From a checkpoint of a small transformer trained on Wikipedia.
Size: 16 layers, width 96, 3 heads of 32, MLP 384 squared ReLU, vocabulary 16384, 4.92M parameters.
Training: a variant of Muon for these matrices, 94M tokens, 5847 steps.
Each number is 128 + 24 x the weight over its row's rms, rounded and kept within 0 to 255. Layers, rows and columns count from 0. Numbers have three digits each. The size before them is the row's rms in percent of the matrix's.

# layer 3 attention key, 96x96, rms 0.148, rows 82-95, columns 0-95
105:139149142135108111143131100147150150112108112171119130076114085144088129094104152104087129101116127149145158132153139111105146124129134113114134126118114148129109124115115149107147144120092162102136119170121083127094109145128119080115152137142051165171142107108125125109166066138150105110
102:107104127146108146133122147184136101077138101097098164144142170161137119134092123161123149155070075150150170125102156153106157142121147127139145147134151163127150130105129108129125150141119128118116117126103100123158098072131089121128081115131160150119119100105159126120095147111127147157
091:129131122119139163126190166112143141112108159155089150104113097169149105097128175088113124138115167125100092112122118127154134141136132151164112148136115127117135144130120152149111152096157130126145177086163161134138134152113118121142170167099080118168148168111134101124146098117098118141
097:133151154115113077181163150149130154170142135112102109101105144125153120111130117130147102139135134129176114177138094110140093130132091123118117108088156131147146136134138100144161138114143111136172152153156184119123144100173102092144124106184135142084090125154132109153146123133119123116
102:110097105156130137096143139122063121056115150177094105096167107129087118141093130136139117135125106123092121080170149161122106129116125118109142145138158136122115142117122103150143115111126100057106131107130105151126097127076116126134133098140146124110144135170131115112098109143126104139
104:150096120120142153124137152112113171090099089124130090097124157136111122063124146127083116113133112152141173147128150131150086096128120126138130130127123120136108128141155149194145148143151158100152152106144131117114108139121157098151097132074105108162122105156144076121083118118134148150
101:126084132157142150104121098127116140156125173095142106121139086153112147202114100128135164114121125099143146098138104154143116116148138140149109103134156106131072131124135115151129151165131107169116118137121145142138133136148146138126122168191134145110162150157154128115113144186121179099
104:148101122128128098132105132111158130143098129148136091101091101131124132126089090105103087094137139152123139107139101158133162120135100156162113143113136093136131125111153157135150141113142098151131173066139186117124124127169146152098137175122118132186107139122143088115121077123154128153
096:102159117109130155154097110097128098120105153090113122153095123118106125126087141100153110119100136113135172123150118096122153119138187177131107180126112177091140152126078139128137141089124122132107136119138072150158138113066102139114116129135104155132139155100097142119111113129118150137
093:120120129131133107167113116108168109152110095115169130109105089103148130149075122121098125107137124134188121103139143107137122144111116137110110147111119139103130116123163166108078100138157141135123135149140145141125167087151104093165166124143086151159164133109076173147155154114107156133
095:168120142146129094098151113145101142106130126135124142106081135102156132143154091132099174135083090146141153112123134168091143159113093126141138107160115137138096169137143133173102091101156169142087099114148104128134131114168111122128127102162176141110154127115103159151160156107136117134
100:128139107160122099095102103102092150061110117166126151135112126150122122115125111134182162167121124137115114119119115120115119130152108162125154165170126143090120151115086110159122099105108136129106111117096082104121120127106129177084117106122133169111144112087134139132108156077116128161
081:090122105129079162088111118177094139092127155063140092096091172103144114115130139145125151136142137118111162100124164142114130097095129120120122146159171123128161156137148116120143148101132106114143128119127120177100109144138096140178161120117129107148129093112131140138118157117170103144
099:143106120095132158101136135171114115123144141130129157172169158137129125128133142150163148131160155100113118162096145141136157119143127148094130150107090146153142131125109138101101099168101095142125133095123103144146072146126105128107074082089173113140131065125148136142146107145129098156
# layer 3 attention query, 96x96, rms 0.148, rows 83-95, columns 0-95
118:094168136114127109137132089136136153108114125095122118146108153117159113133125161163137128135127097097088131096136103150109156140102127127118156106107103166077116150123103062070109103172158121120138160162107126131150128137090116076122140104154113135126115146137095118147141168146157132159
094:127129110133130142088130141154148144163151202137102135133145139134083151146086096103104095136122150124104139191109151130138105150136146156140127178124136107148150120105123121141085123114107122131096128093150137135160152127158118173094104147115132094123121118112108124102128120176079096096
106:157099117092135119158092148130145099110145146140122139120141078119145162085116133150097101165160121130105114080141118144163139148116122138135111150165153109073122090135133153125148141137152154101150120097141139110131168105116110143140160123125138178129134137140189168157104166121139148170
108:114130142151122158183157142101126112084099110172111128096129135141178132139121155149115137129074107107110127112131141104130116110120142149116189142108155176120117158130149141158137127110096109119150150156101102121150142104094127115097120145119111114145101149170088119102180112153175125145
099:123141089134141122118169107098149142104144151139093164113122125159083129111114121150079102144118142153065162132106128106112127156156138128153128134143138135115155114118162146125114142162129144079096167095119157128072105126109128152095096140084135103160119153143108143125139138117176157101
108:113119091141157083113146157133096128124126122109127123111116086154124127153112109157124127101131106112158128097124146166113103103154102094120175123092155169137123158157111097136170170133075118140134114141130148114097140123107162141170091160141114127185168180133102124117114126127105137145
089:147082129145123104095103140152123141088128161150093111119127073138103121130098088131077112136106130143100123142100091169106085185161071128146138098124091120164115120132129111128113135128119122129115096097133123165132126108148162158158099150161133124149150141114092109113115132137090134123
101:078133176107094124122105123121130123156141149095183095127122164130142111160113126152113098087095101088138128127123137110129152119166150164152159124160105141128131131144119120121128105127145128151086187144107115138149187131128134137110104140124156088142153111131079135162179124146133106113
114:147136163131120131122096111127140106143148104107164116120091117088099145141103105123145149089091101099177117088112133135115125161152101110111107109121155144133097157159119113087126099153137139156151154146111163118132153140107134127159191112178077140101102122098110171131131114140123148099
098:153126134103134139100128162075116144117130093112143106137119080092107145133164132135095127084151127134142173120149151173123130131092129130123115182121143116085134132096118144133119147132119091148163127180130139100106131141144096135147167120160115176148087096140171151132135123110151160161
094:135107166135097122109113111072123142171084136145106145124195144122140093138139122139114112107150109136125110144141123114125120098120150170101148145118118166102108132178115125121116135124115113135133137191137117114141130121126111111109053111115178106143161133168119095162183131123136140118
098:116145132114150161124130107141133108079127109120072092134088119112152153154142176097158143107099092147136152156111146130090146117112123090136119148138139106118138176136157150147115150133115103094108149111125123161103144132140111154114151094139137148063103105096125119118135092167099083150
111:131129135122106136146125126118110150102116142092089099140124168135140146118157118103101131159136151145072133158150107148143113111102184139146113161157110078104132109111117140119128097092163119148148113161156094140121142124101106146079145116133159132093098118141150097127076150089150106177
# layer 3 attention value, 96x96, rms 0.165, rows 64-95, columns 0-95
101:161130107090130123120154173153127115119145112107150145160169105126106128122140135135091142099141123116138098131132085145186111169132065140126110114128139078123122098097115148163137126074140136111108092144129128163114141119087113101149171125105074102108138108143150151165116130147133127108
108:118140105102111110180128102132115173150128153129140131113131131090124125102136139143131066120177167120120139137125144103154171104133140168099111123112088150158149087131127123111150107142145156156108064151141105127158115139089133170108141133159099158145154138134135092163122125093096122146
088:141121160117117092105154097136097105149152104144105123120151087149132170106080117157114117099078134115118090123146162126062122125108142151104173145122137126103072108151108145120143125109122149129101112104134111147157141102104138119099127092107176141119188113146155138123134126104138103137
110:152125125109109098149219112085117127139114126105154105145113154139114133088129156140132162116067107102113134143144139195172125164086145127155161128098132097119184139102138101118141140105191122120113113105124107112140133131150110132121123129128113122131156143125103112130121142119117116126
100:161126138102104109144141133101122111071100124150117119090142140108156121114107152153091130138096116115098140100134135115137136098123141141084163111127115118081135129125160120116104117133097080111146158138129124126145141065099069120062117115117140112134115100125100124106174137110158129178
110:117145093126121119159148103092117140128107131152140108097136152153157131106132117097108131135103129134133114126129118130116104153106178135119142129141122098098085088141124157141132144118169160134165127112134147086115079103147149128083123165095079160118134097194110104115145134093189141130
102:141185139113070112095134080153114144120109127124167097089096101114151127119123104130120147103128160106130156179152155183116144164118114142106103131140167091159125131118158125163133120111163135147125120108121123086112110105076092148158139117142093104136098122135135129105145153117114136127
108:110155140143162123133161137144111112117140136116116098195102090105084082164101106132109120133095127154147148144105077108141113114146136113119090145101148121154134168134110151131137174135161165119099155124120145123122130121131106128116163125143126143134163126158099139138169160139130062169
096:134093141145104134086127125108105121186101088115103127153112145148130086110153140124148158101124141164122148146129113126131139115093153165095116136117123108117096127132096130113102098109166108133178173107128102148150140107168122141169102079099165141111138131111132153190145151108129126102
096:136169110089128172135144121092131100122106145149147134128101104122150108124140132175122169088136135091149076105102106130129160128125062076134166142126115119148105109159129145131126127148153117123092102112097143128130116080105152123142145094149136127142092152146161151104106121132148164086
109:115124135119135149125145113114097136138182128123134134120098131113117169135114135151119183121133095121126077107084138123096131159194110077126137151115068113129133124144142154093136134149135096117081183123155165149127117171165132121141157152139140137119130108154161112101113109134144095136
082:144140118124089089144105129112154125125159130134131132162135159135094170141144086138157149121125148086107113095137122123158143169121134156109120111178109136171161106127096164110113098138114143123172153134120103126153137131125126078119178112163136144096139146089095133089119136165079103140
094:131100105130130143109142075109121144129165155105095133117131130148084114160108125084119110112137148140128153099121132118090139163149115168103177185132111127119127141145145109143083130098106127176112146175100125115114106157138134128122133089109115117175153148120115131103162147166125079093
099:108145133128156132104136189138095142129134158118096154092139141152103135148108121104103135141098107120125175129160133134104086149152082125101126142139091145189139086142134132139165098138129126131084117112122081131112138113149112076120138088114107138075094117099123136096162143142138131120
102:117129097087158137128116108126142129100132138108110166108153095161119112150160128141130131127141159154101192120142149114111110127112126182132138144128162138132143100119140108123071150144152132094125136123177170089160151116135111184120078153111121167175128139109113151110132137124092101138
103:123123156112136107111110130086090203142109115133107120156145093079126140129098121152179126146153148123134113106152180152191133159113118114096097109141169128092118121137133105121139164173094120112160093145096137135132141130163149127123131155115153112115151116134150119123119126168135154117
099:128083148141143142104117147149123133171153113098176124137088136151127147105101099104158142130121117136131115130122110157122144114139143136117079101147163125131078156146116123070103076125120113147146125130111080133128110105137113129129132150147136117092136124122054108081110080151113091153
110:138177129088148152144095120075108100148165133122146119133096072140128155103115140125120168124135159135104094135128108114125095161144134144105129142173134119134152096098124107096112097143131159085116145117074147119133164112124132118098185140106123154121104150146120151121127179139130161110
101:080165135139104130158166179105157167109142103142078111121132103120115140170105144124099114134122137100151117128105104129095112121111121126137107121109095130104128143128112119148143095125115130160138158109123127113176112123112094124104137142159198127111123093149124133126080127110053121160
104:167101156075061137144109097151134140111126140092147115109118096130133128118145099127125120130101082133124123112103139119100132124142146138151165145140119102131140095162138142142159105132110116101151157177125094112133138088100151121125100131137143127195151153073076133098129143159121113106
097:148165129154128078130133111173116088101191133117107088100144134149158140153134107149067123142146135106133159130135133131118133127127152149154193139147135116102126143148102166159141091122119137106167148119113140157162163105150146141146117126141102127146147132107110121089146134176111087121
097:128127146152108136215133134118126158138092094167111133127112125147116119134139151111164120119127108125150085154135128122163109121165138170115114137149135095116118118102139131123128098123163130157130143158110121140103146123054114097126097169134103135105095140178168094129087115131124162149
098:129168127140132140102118109121148112091102164163127108148105135149148152159133137147140144112128112060151145148136124085073146117133151124156158160123108157155124159080143165159109132119135071181130100088094107132146112116157111120149111142124122111093159135145102105141121100100116124124
103:124130126165097139139115146165136191144149167139138119143142156124119103119106128132115082095123101129129139111119090115125153158094099151110152128095083120130079131178077081120090135133134111079139148142100078127132118131068145123125148116133133158114160149133101111107106144128132128118
094:158139066130142134134182093135108152097121099148066133131130136143130110095143130170127157110149120153153112125111162115144161148109141166135126125095126129140135087162138156129150138129108083124161160106163143120127110125145142136131074126127094170112129138100137122146097095099070125127
106:144108160113145108085109141112116121163124074139137150153091137129142107106159093096084158114131125153157131106155098122122164128132140123130098157111139167181127131123145143137152124136141111170090123134098103122133134083142163126169139088149118174157126152156158121171157159138138132156
100:163120111137138152150117130137057123155158113117133114112129153126138112119108117120081144102133183112117114127169115154179111137119140150163110125128112112138118106154091116105142119098129138125116155147118135112099131158124103164132106127120156068132083131110209136122161091107146098122
104:096115109107128147099140103110130161098099164117135113108129127099161116117117105077120119163131111117140109078113131087152128097124102134110091162119103117158154090122166120127137146148140054110115138116076091091117126118133136169120126161119088094122125129098136136084118098132155132116
086:142124118084114157110139136178127093106145157126120077149112109086155132149132119155154160142138141131111111124124169137146132119120177161103126082098125154168138141118122116122110111129160090152099149084154100169153125157131102171141117107110175117100122153093123144131161139090147131112
088:149157159107097133155133081082125080131106110141162142132118120089120145113136112128118107130154168116116129107118135113136182136104094123105092133108109154143175082090152141102090135152126127149126096144103127126143136103186099111130147096162141167133141112071107106106140121144129122110
099:125090128120097124130142217123084105130124130096152143109136154107104084123145084118130115105152134129100123102133102155158129134103146103149126127139100162127111132126126161155133148163130132111121148149173121168112125120128111160185128141157149180158166129166136136120113106103136123170
104:125129124120136100123183127084160101146122140179100105161148156116145162133164152085146139158147145116137105087123126160137130138077174121108143132145124121121136146120165122152085121132086095157099125168112138117173128161117149140108113141129138128139110182138184119123162130132143113126
# layer 3 attention output (transposed), 96x96, rms 0.247, rows 64-95, columns 0-95
103:082146138168125151125104079106143129119097122160121142106077157119143121129123139130154133141125158112144148130130187115098110093107180124128120142123116162113128125138132088094136124188122145141132180134123148102138122129152112141114067117164162161156101132134110101076146117109109127149
111:107127156140143150099113150126139095131136070125123121144131138152116137163126126100137172130085092123140118131139130163103079141137107088127144099137165138096102175142135115156106175112097114088153178129118136127078139124165146095140124137089152116100119118105106150083123126165154138106
086:099140089146142141134111129091147140123123150131117109141091186103118077117158112110113163157171099133112154150125091129210120140130132102145115112123149145158193132095132124129153155144142105153138143150126136124087141155153152118169120159134138118152099144114098151136108121133132166126
100:098135138151141145144066153162135109131133095152107154109128133136156133166102099107111095167179143140150165100125101076084138091176156100099116121141111160156076108149156140143136088176101139140157130152163145132129119131124124107127117136148129129135075134129141131140124120128130131132
103:120136100137132099137135129162159129162162132122150160168119122117121130141152096108170123129154127118174118152128132133091114143119125098153108126139140132180140135118081132110150112138142175173102087125156137116120090177170161165170118133123130144104135142137153135145103172169108109079
102:144124162137132133104124125151142102117139106122109121142117096093110147153105135165134113106137147094137161113139139126158131103150103122137120132107131147161176162130141124122115109124083107107095123158125107188138166146088112144175117091147154117144108169064130140142125115157053109115
111:130103117118177133149151149098146084118170148122106164161176148161123140133134148115129117151159091133125109084138096103142116091165159098137181134156125156113145136119100135072120132126091130136125128150165141135144119155178159100098119149098136122131163153143103118145128099151147110134
104:146091120140118131132105140107121154107115105140163154083162145147177172118121130119166126125152122092103109112170154155110138140122124164145164143137105128113096100159138098140102075134133097137148102112126109147128144134145148117161121147156135108117125140096155113107088097105122193073
098:147134091136158122174143112175131141090166149139120125140121114124129147132101107123109108153120123123115126082101154133154118164179113104170119133133132149162135114099166130173136129147108161112083102142128172140107094155070125140093138159145142099148135125157124135065105137120119149113
090:122077132161098070134084122154123155155134128121109120147167161137131159108113117080160095167117109133111161147145153126136088128176174172116110109131141116137156123113131092116138136117102162134151135158155114125116127178162111125124081131118138142121140109094141104138148120105111116170
108:134137142166151095096142139138160128142089099132138106101161097144120100139142083126136110134129162134110144147187092125165116125062148149140130074138169141137116128106123098135121135122141158154149106121092083115159124098096122116132101116100128105134151143088099138138145156108126172156
079:113143155150132177120120119145130117122086107109106127098132101120160086113137144139098106148147127151099113153100150127073132093110107090150153151079148115058117139115147107129128163157117130118073090118142138142123133122113123158119075154102107126165115125141166098167128124111143120116
097:140137135116121126152122163132156080124086127138150128135118103139174138114141111172123140128114105118125087143150107132164106110142149093165108061146136152151127101093140169131172111150144136080154109105149130133144166116139110136100147163107132157069097109124142144169110130128120143165
099:134098123125105117141103050143148103115092098133159105157140099091137121138145115150121121113144140142121075120084129142127175113103162115144141136110166094098120169090124107132101157144132147117180125134125194144144109154121125166145148134131152126161131120157135126158096102116118140127
096:152125161133093097143150159097124147127126089129152137133103178098135148108091158129141119131112095114165080139122107135161168132154142073118125134146082110130130158120120149137163097132099132156129088117098094148098116127134150073124175093137122119095125123153141104167146134133158145141
098:148137094150094142151134139143175080128142124133123147063105163183123116121154153088084128112091100139107140154115067104079121131139141123162132158137085133137151115121125138147134123066160127124113165099144130105127120120102109143162119105118111137140097121123113121140117152094124123132
099:160157113118128096113147133115122108067130173158099136123189115118127129150139113158083102137150149147118131132126134101112124118095100103135168153128125134122178102129124119176148160146135149151124127139132173163132143136097138111140137125090091116157159135151195140161136176123136132111
092:111121134171105117118167142168160166116080098127104151127157168130135101139127117128138081124148112115150158113162141128148170119100131090168130097112119121133114132157156154163158155100141099178112128125165119129140117177131109143150092128147116094151148115102114082129140098122141101160
105:154104126112146126127086109135116088141115156100165110155135156141167123090146101114172134138114103140126144134138158124153130099138159132106152132130174112178141124151152119134096168120157142095097088144120140123109121143153151135141125115117058126138139179118113112147164154155179121089
103:096126109167172127111143153096122118129130117173101129157132152129122175151116171135117123159152149107140141154139112132143122115129123120107107096089142151123118151103146126125104134119138134160113087087099170129120108168154074137131176129127099151060099079164161141150117129115124126134
098:119101136096129169103123142081174142143079126145140155169107123121106132095103148132145109109132120172104103144172113142137126144102114084115084123114129140128145091107150063086109142148145116136061117154154119138095097159132131109113142121121152119129096132132135142160111117090119139141
093:132131107118146105088107136148155113108158132089130117136150127108139154123119118135097133136121146130126167114118131119110166139100116075125135102105080159165153147139128130152134140133094118101125094117142136089166101128199120179108156083131150126129164105101074132131167159142122083127
101:110091135112159136149119142125129153155164119084115184091148107092090109103115122152117128153130144184105124112119143178185114144112117127101130075139158119110137092159099097103150133143109156095128141138169152100112149123106145105112145103129141135166107094111159143114143134137146131141
102:125155121098135121128142120087129070092113098104094120086123091129112154133146132130142168159121121140111116113136174149120096081175151118123123144168166159108141141099172176152154110122119136166136069125153169126127156132173134150130106137127145106147105097129149147140126115119120130130
086:093101172141117139112100161111133108129124140114168112121123131132116131163101104089128116167101111077132141134136112128141098099143120068146133159135129113114116181086144071130103141126128163119105107174102110135149143127107079122133163118139128105134129093152119154100165166136167108138
100:117137095148116149155158087140136106082144180103135100133151161141141123142125145139164119139138137111089125164102156135143112156131115108127154116136132100105148121150128121107091130116135156088172109127157153128116111172130091110095123164123146058083140099116098125100084099120109124109
096:085109139108109091111123130122168121118103153137118150151110088119121143151140135149169117129126060136164143122102128096101161105136107103095169126112144147114146140079166129128116153140119133122166125141140115148168130115132143098138152139144110179143169137143065116135089160128098161147
104:162146142153120105146114160135114104170139119145141128142138125141092163160124145154139136100113143131126150140153099179105133139136155127135187130144159128107119161142105140133121145088124202178149129136184167135178107123138115098137116124143122163153139111162140147157165142135096111136
076:095122146152138141139138135093089163136106118135136184141133131169081115097120128128117149131131074154157136147138085117146138125121101120156154160163166108106102107135098146130140178121079137087140126138120174071122152100128119118101142129129132121157130126162134143094076139131113142097
082:116086129150166090112136142173124155131133134120103115121164127146158109139149157132140133122122105140121121152116124143076084144147176100137167122134159119117118181159136096130155086118111113137130159130148130130115165137069139152112130152085086080119129140144158124148124171128144112172
109:132158156121129132124124088125145131131144128145119111154127105149157184117119188138125129154115118119161129157127136112133142137116133160093157119106169095140147077137135087084126094096113120173123122111096139112155144149129151078089129108114111049092092123116135111137129153153114133115
093:127123145112103138145079117164120131131141135087144165130120134157147085119091127163124112132108107126139135157126118100134136107184082120160124107121150127153121103142102145124184142150179159099146108083123103108096117078150104117107135104104131138143107108093082153157091112114102139134
# layer 3 MLP up, 384x96, rms 0.181, rows 0-26, columns 0-95
098:143140130130166127130127134156082132110137121101143137147160155102149149101142114147112107147144150150099117111179091168148122081125090167124107115109087141168096121164148095136156127170164121105087083088139153133115109132160111152115140115139109130105106101131126155159170136109149102127
108:134146112133137148145137147103095087130105141100138123141096117139136195141092104126156139150099083120088113135111089103129108175146114148171144157124125187105139159165106142144097150101131143088158108131132160108126107146120139131095144105118105151076112145151108142132109150158157126145
094:102134132126142170110098135181147112091157142087111140102155147175096140120146091126088130154132085162099136136118110111135129137105121144125157147128143121120129150110120094124157167112104141129097125080148171125123134130148124164150105106102080105132118135079085145168151154137101101145
106:099117109126100129180150163159135137128180155158151131149120158098113141164095114149101128125119160130124104124103127136125151113089177121112127112166092104104151133139099147129147113160092146106148140154173143118168174142100114138088127104135132178131147162116115127099125157142144111087
105:100109109127119169155130108134114141110164102096125175137117148131148125137108132157145142152095104116084156104097168134125129150143117188129168149100124140178148121138120136128124137125156135137167102124120141076127091169122091114086143138131089123101103139061135106106103130129121096127
097:136145108157078128111118109152130131117137129128126150117131145155173111110103160124138135091133079110148107132141148152151149160142111108167158131150104099092165103155158098120120130112139131105156098118104166067151102162098130123103135109142087139154130159112141058127156122119145089132
105:084132147149164140123106129146108119116172109169122125146133115163161171125128113084122109115150100094136136146127148147067123126128102096150107145126107150142101136151100117145113102115120125093136157132115121112151135130101125155116088099066150129115095141157100138163191132085147119157
103:108166129073143108140168147196120110120131159160131163137136139088157120133115103118078122089169172143150131166109166106133139137093091161122115122120123156130125122092147123115104121121148136136066133104145132131137137110119129119125107083162116140124142098170098133145166121143127111135
082:132109112114155097156142117187132117091148154132137136180072150101131105166133143162122128107088082134138107146078085151127139124123158133139110101156101105154156165157105108160107115148147117111127103133161151090133146130116104145127132124123099110102143141093146127089101106122138089138
100:113098097158156138091162155100088184128129170148164094143115109120161167165125100116145122094136113110139108122108084112126080135090131127163141094106137093140109117111142138143105155122122089143166085147116102109119110135140142119107121179113114153107140151097126140121099149102137135114
103:125151093128127095126161136160118162144131135124132141167121179169168109098131115112101149122151131122165122114130088146086095128115087112128134100111141115170105123148119129076119141102149112110112129135129100109096121106115100077147079134095134095114109126131089126113136152182180127112
115:123163118155132126116101151162142082089095157110127113132115136106189156150116084079109132124112128110124118125125117148125143094120151123107094109123147141121131130102139100160061135113160149138120112103134164115127110128112070111095159088106102106152095110156131155141107160151154125104
093:149152157117144073129092169108138130120133152112120126184125146128164102153097117149130131109161110074150110103158156139167150091123096101143131124174148123154139126150089101095137105120138160115129114126163147143140140157198144099104135120168113116130114123173128105120099128124122139122
094:139137158138143114137130079157149138099139081095131110130104119141176112140134152124125129121154156130111063161155124099134164124139071119102156153119156113151130129138133100128145103148146112126091071140125167139147130118134118078150159135132145112120090180129106133167156120129101086125
109:145127122102135148167118129155116150131105149104142146149106081100125128132103148128147098154153196127102136119168114135111140131128117135108145108110190126173176122112128146106093122156148135129129143094088112109178163096142137122112134121183115129131134127078108143114171150150095156124
099:123120083109140069122124120104101109155119135098121154126139144151155147148124161143123118139120160130130086131129122140104123151091097149112152078083102117130125142097131081157108084120183139126123103117132157095116116103137122170088096173079118095104127161113122115111123165123139112114
099:080137106151095112130157130194118175117122160142148107139135162107151110127168120134142125122112105141129114135123159132126137157099171148147105142139113147114148149098153146160151164132127041095135138095141105101124120155155122102111101115106136147167124139115092098135146127089127115100
093:110099161121105126131103133108129171150114112129150117135146105142139118132126151068096150076135161140140143145130114085110092125100122154151105111146145128126109175133113107102155155101157105113121147139122149101120157111109117161124095093105149098115102089113159073176154150080146128144
101:120123119112112142151138100162152129089120130126152144118143165147169122122149105113071137103116119140110124145081148119115159137120110092143121165123097141159170085112132105130127109150112104133088128126160103112130110127146163150152138106101135148143096170119146194121131084082091128083
102:116091137124120146076130138171105120136098116155104125108133126093091174123143103098160158110110169128096164126130174139133118115130130163124136116145180160109125123152093103120113130096138091166119100125091160116140121120099153128091112079127128139132159131108099123085125142114100172109
103:146120089109104120108125154153175127145082155091128155135121139089161124113114148120167130137124104104152120119118159150139168117113099130104103150112129171157105170117103149139160117123117101107169129112085147088144165123129130180139101126102147121119120154101143116110127106097183083128
096:123120113170126141104161160145105131149114113117154145172111103103123091138089153108173153121086144142144084164108113146162129125122117128195145129157125082147143149139174129181127181108132120145148109138073140116123099122106163113158163112128128139135155124131125141097143132121130141136
114:117122112092125110095133085133076132125159122125117122144148107094127114104087119169113137159127136137124121086075143134150125130140127116075122131122182139138103140159097136087117184136079130082171115113135167135134163100167116151096130112110130122137154134118092131123167132125143142149
086:122099143110103137110155159133168116092122142145113130110140137143153126134084147091127110100084128114103120086120131131126133138115156115148156106133096125171126131111106124129065118106130095115093103184135153093155133121135137210155146138132118128138107172129112143171169143133159135109
092:150106088141072120177120133129139081137126168136137119155111132123129111127106151129143114112099145122146130148113133134133182148131154135175126102157101162103112149100095164165117179141118130096144120133144133132123147082183111113113140113153127129095151126111095128125066104124089097127
072:116123106104108175105158153176118141157084119126102158114122162121088144154175132146090158088105133065116118103108117121143124093141126124133139176163111128129115173122162134144085131130171153157110127109143149091117123155126136101095154110102116128118154122091149141140119139134130137097
016:093118098170129136124139147135109158078096137142141138110116139145119145130088122117129138129128121108125149128112130180134124123140123137129134187152114144110122149142111128126145130116120096103095133035170117079160102129126176145140090131116113108069140178139127152091123130115099146136
# layer 3 MLP down (transposed), 384x96, rms 0.082, rows 0-26, columns 0-95
103:109119115164107201135096122132123128152120108159107135066109073130143137100137109117140173151173122122125128074096154143126154112091065124167120120110126105152160142115102121106122154116136150136107096160114111138131142144125104101119164116132125128120117129100132141115098162130149103161
106:113115107130138157106111093134110103120086134163127136127125121133154085099144114157125130124120087169120105155144130150139120123135103128111118136124131190170112122127110135146144155110106108206136140175141132105134092174098149110117154090093107111122147146157135163097123136168096167148
096:130116107169131150138123122113165134140127139158084113111116102090106111132124081164095129120169153133108092102149126131150157146128167114123104132123131140118114198133109106111141129111138098144139119162127091185099151122116121163141172100148118176145127113175109107148162103165122123139
100:114181110149172155160129139149138133156147154154127099189094150164133109133162097132142131149095114108083130138110147111149145118115164103153121156105140109154110139124132135156112092107097139172143136147155114099126166153114126104120137103143168106169135088145131099132127163126111146174
108:143125129115099163131105148120130093121161109142117139117116113105163118155141140086117147130131141118118075114148169107143112096125089149161186139143119087143137152151106131103177178124147117134145152160168108194115107146126123155125140124132177126126138096124146134157178127140112156104
094:179131097144130139153134124123133115140116165106121136104120127142159126133123141118089135105134168150111150123049166095138086136095104120143131139090152088109133103129127130125145115127157145151164099172151127135112138122087136116124205116102086153147127112155120133166142123152095134155
103:115121154106133144101150125138121138114132156098150173162135107147125150123128146141134107125083125112138128125112128124140151134138128123145114140127151147146155113150113126199125156102106175190119160086152128152157098177134115089103176168114091090156107120125137087125086090125145133139
108:170133138148153158136124088145117130078147163113114137120101117121117110140158101118119198172152108146107112140103132104125110154111111102102151111165154140112162152082091123108128125135139109136147117173116115150125129147146113104150160092160143129116121126145142115112197096091140151160
085:116135134114126146096127100100112087144118107145119113135119132174107092119141140126122109141112177094112082122114142131093127094135134121114097135122176118129071134119084145138103151179122146146125114132097170142109162138155159069151141107124122138159144097092163109137175110118142131092
096:147146147116143121129130102167116180129119078139137163095142071121135124167139119133128165160147121148109153144094118136152157119121166119112134120111133169136123108072116133134150069135138142106133179117118128122112152172136122116131136092150173119156121111165109143194134130125121157107
107:133084141128151119111146125130091149105103108121111089131128122084133150146092147170126180118134115174123128104160132131138091151177121106090088132122098121097116099112126139158089153135135129162119103117166126161093108141163110153186135088142116115145101101172133132130134104156134116133
111:103132083146124169099110138115140074154147166122113144128127106147140104131121142160135133096133144148158152145107144103084125077141129156138118106104119144103114152142149127117091123114117186150120078095122116146099132176132129130105154143081125125097161104132142162186129106152110157115
101:157144120147136111076142105098136138132096094123137108102135114200150092103106120130131112130123116103106132125166124134081114166134121126114119096091120118119128099097106123129119155182131142127126123136108085168087190124088119176129090162123111151108137147125112163103141135139101119131
097:154125133097082165096099108120140096129151128104123159119113108157098125109125149098160139129133128164100121104076126087112135163134166166124107102113150110118109096137146120129133136075109123142074132159127112127156116144088122086123115107140126082149152079154115117136109161128120149082
097:142139134139133074124131103112119095107127133167106108121132112147116129162158127125133157144130115128153177149136125129102151146138173102177187101119155129119129149166136134104145088134150120089111112135121110118072093162142076111173136130104148162161120108179155118145136121145130120162
105:118124134125164128140098105088096137144133118090176145139107097097104130136154165135101109153177147110123103127135105096137112118109130152113142103117130093124088157121127129110131141139110073092156113140145124137084108116104117148112206068146114129119132162134137163108143134113134090103
099:119177147127129077134170121136150089132164131134157100136145123132096102137149125150116125116127130160158179116133123081125119136138140162128101081140138126152135141118142119133164129120085122138138118123137097166109121171132198111110167148087134160137111081124151154132143150073104134119
093:123174112135106121125140092111145104118118124122141118138131140114133095137143149125135129174119131125123168138168121143132108127142138073110105121105103121141125093121147145181146069133132118112165132189161122118140124147184127140132125182133131098146138127148135183119115107201152141166
098:173132159153136147125152117145157098155112140163172124092097111122111086126173125140121163131109151149147123182148114126132115131161161110156115097113126125098101098148098161137122146111098103151134157171120146130107105166140121142153150159176116147159130082103112138152167126100131151124
101:172162106134146141133157140120153120129176134140111131118124119125149138150157117163116090122166096134146117131141089181137132135172180101093094167159131144059134146081115125116104141122118098120081141162127124112119118151103111141094168124133120120144143114124085125168146138131135136157
096:125118119132135149109139104109092169154141146151118116115142103096136125166184141137163144121131154124169109155155108121161149158156085121112158133136147111104153117141114166135153154124117157149160166142139140140071151108132159190148135140089146116159101123108124118172117079145138126148
093:163106141095165071106115140080104115119120077134142120114146121119153153167106119105124097107131114113137194087147123132118137098147105123135132151134125108085134137127107112117098149131147097120127205156103147135111151123098141155135133124145146137141142079104130104085142094105125113109
107:141145160163115083130111099144110124142152096141121124108100141120150128112094116087113094117128129103125124087117159114149106177129144099153076141111141122129161166107125131177140089109106099099152126147124099121144119167151139103151134150138171106142124120111121125140122094152197177149
091:120133143109158144109117149139119166164131121148130155094144108124087104097128126116123133186090151127129118153054119133117145145144131108149127110119130150107124117132082152081144155116132124165156152108084169102135157127139145110151110158101102109175131114086143125156088078125145122127
094:067107182114114140077132096119127144149087098129135097096123139125122098148131103103112113127097144114132101141122153142124148166115114099140142139085157078088114103127116135092113128170124136129153101137118125123176116127119092134163105175131162114165108077144157120140145121124145137108
096:108121085122109145121167124163137123112135123160108133148103182092108087139077128120108164071101112117128099148163154089132116106089135147080120128171143123126125123132118142134110136149142179151117116119127123141190152106105152103113130138124134124179114133087115144112113094121104107138
024:163115148141134124126119096156069123134106117109160128112166153187140163088130136136117138150091123095079107118147130140125155117146105102085121085135124115130126131149153109149124126103128161132150105171074144100130116130130095133144130120124162174133086140140126117171142093105173145112